Weights of a small transformer language model.
Size: 16 layers, width 256, 8 heads of 64 (4 for keys and values), vocabulary 8192, 16.8M parameters.
Architecture: RMSNorm before each block, rotary positions, untied embeddings.
Each number is 128 + 24 x the weight over its row's rms, rounded and kept within 0 to 255. Layers, rows and columns count from 0. Numbers have three digits each. The size before them is the row's rms in percent of the matrix's.

# layer 9 MLP up, 768x256, rms 0.194, rows 534-544, columns 128-255
097:095113117151125088134138101135092146168125099125105114112165113129161147108150109130118133120159128131110148123107095107121120130110090112040140126094118112131103140084138123111157146097133156114150102131144133131177157135098079144114156123162141126122092158127116095135132141130108124116118116156136151094156120129118126129153077105087152156120164150131106093128143132125141141115144
098:098101152116110097177120142126178097128135148177149134144095152200116084134124136130113120178144131140133076118094152158151125123128096097066129127096110165102116152120175145078100111145110150110120134157147152113149132129106125090156106121095134117126193132138144131097125126165103137140108079132116127124125163125189125149086159131139075148135093136135133132177149136156104119132088
115:136131089130116109187139181174133085142101139170105092156135107141087114136122137130088107133085144126133150089116110118150095143128098151132070093119116119150139130124141119156120141147140138152150141123099168109158084135124097132091138164080116119082131157140118085172162121163103095079101126159121100116104074136135084147111144137130107172142155149119112141129129117123148166122131
103:130111096147142152084128070145117102145150133118091088138142148174097104143126107122125084127133127152124109137136168152132148135111143122140113144163141104124170179132125104124151126159150120122108151127184103130148166095185093144109134142136075109130173125104133111155118086107124142131114097141164139107134144130127139127143118127133143140138092118114166139095130135148144094104114
099:123117131112145141134141119129150157155142148135088143133139153157088134142117114108103168174141089096150109083094085080131092116109151105136095119113176148129141131155118158086119147185122129102119122163140150141136132127107107120123143126154139101141106140107136148115110077178165152119129136087156137100178088130122118131176139152096114090131144106102139134123084150083154177111127
111:141135118113147168159167107138168108143095127143100148151117148088144081152148148129117145121098189129112182126120206133115090142137141123131158143128096092111102116114125099146130130103139121112149107125124099091156127127139129120082126145063169094139132094147110141137151136116142119156138089099086113115111146161107110102100140142115144069162146092140123101097140162132139126143123
105:137159146151112121145177154111158105134116157136114119129155118145180122115077164151137125154131150133106155132135169121183111122147145129091156145127132122120147088141120156110162141173142116107151142130132148120120072148136135114105143108092129174190135099098059162151123184171113111122138119124144147124096171108137126091156167130166118098133080090098124146125132152107109111137145
101:140126118157168100120094113155151116132097123104134121120110090110136093134139096098108131127099111148137110092141117145156174112132103092140106145096110159134117110114104161140166123135128117124055143110116136128146157161087142130180080151128097165137139094139120128154119133151119113138116125122099122109145186117090102137124079118100126146164157173099134131108099133086131125146108
100:136166118163115145100091097117151139137104112111140120109150127140108142150121130112111151144124135159133114129119106130112106063082116106122101192124177150092085141116111142177109130124128144144129155132125147155113143093117115109147130103114120177082127130142135141135130144118148144131097146146140109136155088085106149127132150087133144116148094106143120159125118143092115086136165
102:132125104164145106110200128108132096107093168107068128121136185136158146118133089091115177119107129113137116147149114092135107145108145108104102106131109154116107126118134196121148134067126154108101145159129180106159096117111083113101162107075142140105136094122141106094102119131132122123152148119139143171119140124126134119135102059142107134126127125135114122132158124150141144098121
095:112139128115131123133108134075125124162127179146100134141157108144114101184087085136129126169152148111180136108118140134128116111155136151116113120105098118126138121116104130165161096115113070132128113135120168117116149149069154139101108137148097140160114131111108113102146117127121134089155151151103130116154119183137119102188151118147162127105151113111072145138093108159073159102161
# layer 9 MLP down (transposed), 768x256, rms 0.205, rows 534-544, columns 128-255
095:153134115114135138143116130094155116078116122107144106120110127105135150102134135132098125088121106138154119138105115108144119169106124095093160086139104124144122151164159067131104111112121093143105143147130101147132108123131113126167121165118093147116123143137141117107130082165166110124134149127133138122123100099134128126113161136119162123119116139158123149163137132130114140114141
102:118141138100059125132122150108141160105132132145133056167071138131064102118142120153129122142127157131147091157058109116145102119131125134140131137151125118093126149146126120116119067136109142170153138158199145111158128100100087121133103157118142086147091104128166101105127105111126151129101120114122132128122149097164137142100169150135143115179105146159126123137123149153155088150096
132:153172069114123114146121139168094062118126131139137143148164126092110154172146116143124160093113152152126132115145111098150127138161090150162102112075140106086109136169111144130084127158140109178170103118105145145125122148144096150094166147117115133093172136138153103182160076142153130126148112157148111143124060156128124123122100143130121153160137143132092151100099116150138141145151
106:129147151101110120145100123095136149123159114162162120114115108190134098154140159120148092134179137129101106137173161158112115128124085135161164153095139076105122167148137122143134165158093072113161130150130130149129112108159094100139136139103083134113103148141126100130166116121138129135147130116141087144111136117089124156140110146155142155134134168138121142174159118116140097109160
096:151145162151132156097145122121113127133087160137140134115131110119108133125103149128092128139104150128098114162118147170125122136111141164178166128151120082114129163119123086155156074143127136135196148108148111131086158139116126135117148173138156152125145177079123102142122136108118096110101166125146145138132125133148121119159124160115146144155150182110108134149104085121115145132099
147:105111159134123075126079128143079143105139116125153089085109112156121175097116108127137124103162088122138065147125080126170142137129108122094148120123159121128172123136143134090157110123092138146102151134129183196125152122097128141155120133188074138115146169111117131120108123138109143100140174149164136149136133107136127175144103114113117161080113146131131156177131077138127145143148
100:108111140154084137156163139136145107108134154161130090153135138105154118131114142147133114105135099104101129121126123122209097098125111152093083119118162140168131097161122126145125103169046147140151142112161177149148168129104126107122129142149087108092145155133088147093102124135088107134111152107106138132150112160086143134099114120104109150158160149115104115097140098102127098106163
099:129112136141154163137135099135127134159144101115103086101151163136110108116139080065143138150114165114115123154109132096132114153142106075129164128093088135159136095082128166138124107105128103156115121125123120135111140106092161092160168138114116125049159067154141117131101078150099144127117165144136131133143165116125087175128137118053158167115110152097149149146125102110120137109135
099:149097158130129111145155120147123112140157116132107135145152108087131155109134096110110106176162126154127106079134113105151136100118118136129134128132106162189125139122097079102156158123143129111065138174119153125140122157133072125120133129122168152116124093070136138078131118124159118137161137155097077119105121120113145140151132087132107140145113120110160121089115107124101177124133
099:122106133124130103136135135067148126098075147140085148111120094131126155133111144117150167132155104093128135121107123141110102102113100148173123131160125103122133092107146151140111167143128182143121128079131131125159121131117102101141133128107161147093141095136102114161088159115117134097126126118140113185107157113103160122132161104161147089129158121139152156121116147132162119171154
096:075136123151147131119155107112135130136121139147086167162152111144137146158143132113106151173180145091138117114128082136130140132158139118089138152101104103148100116138140126142164138146112160123170104132107134156130127076113088155103106166112152101153127115091116122099112110143161119135123150164124155149107152189124144123163139110111145115118119141128104117178129146175090098151171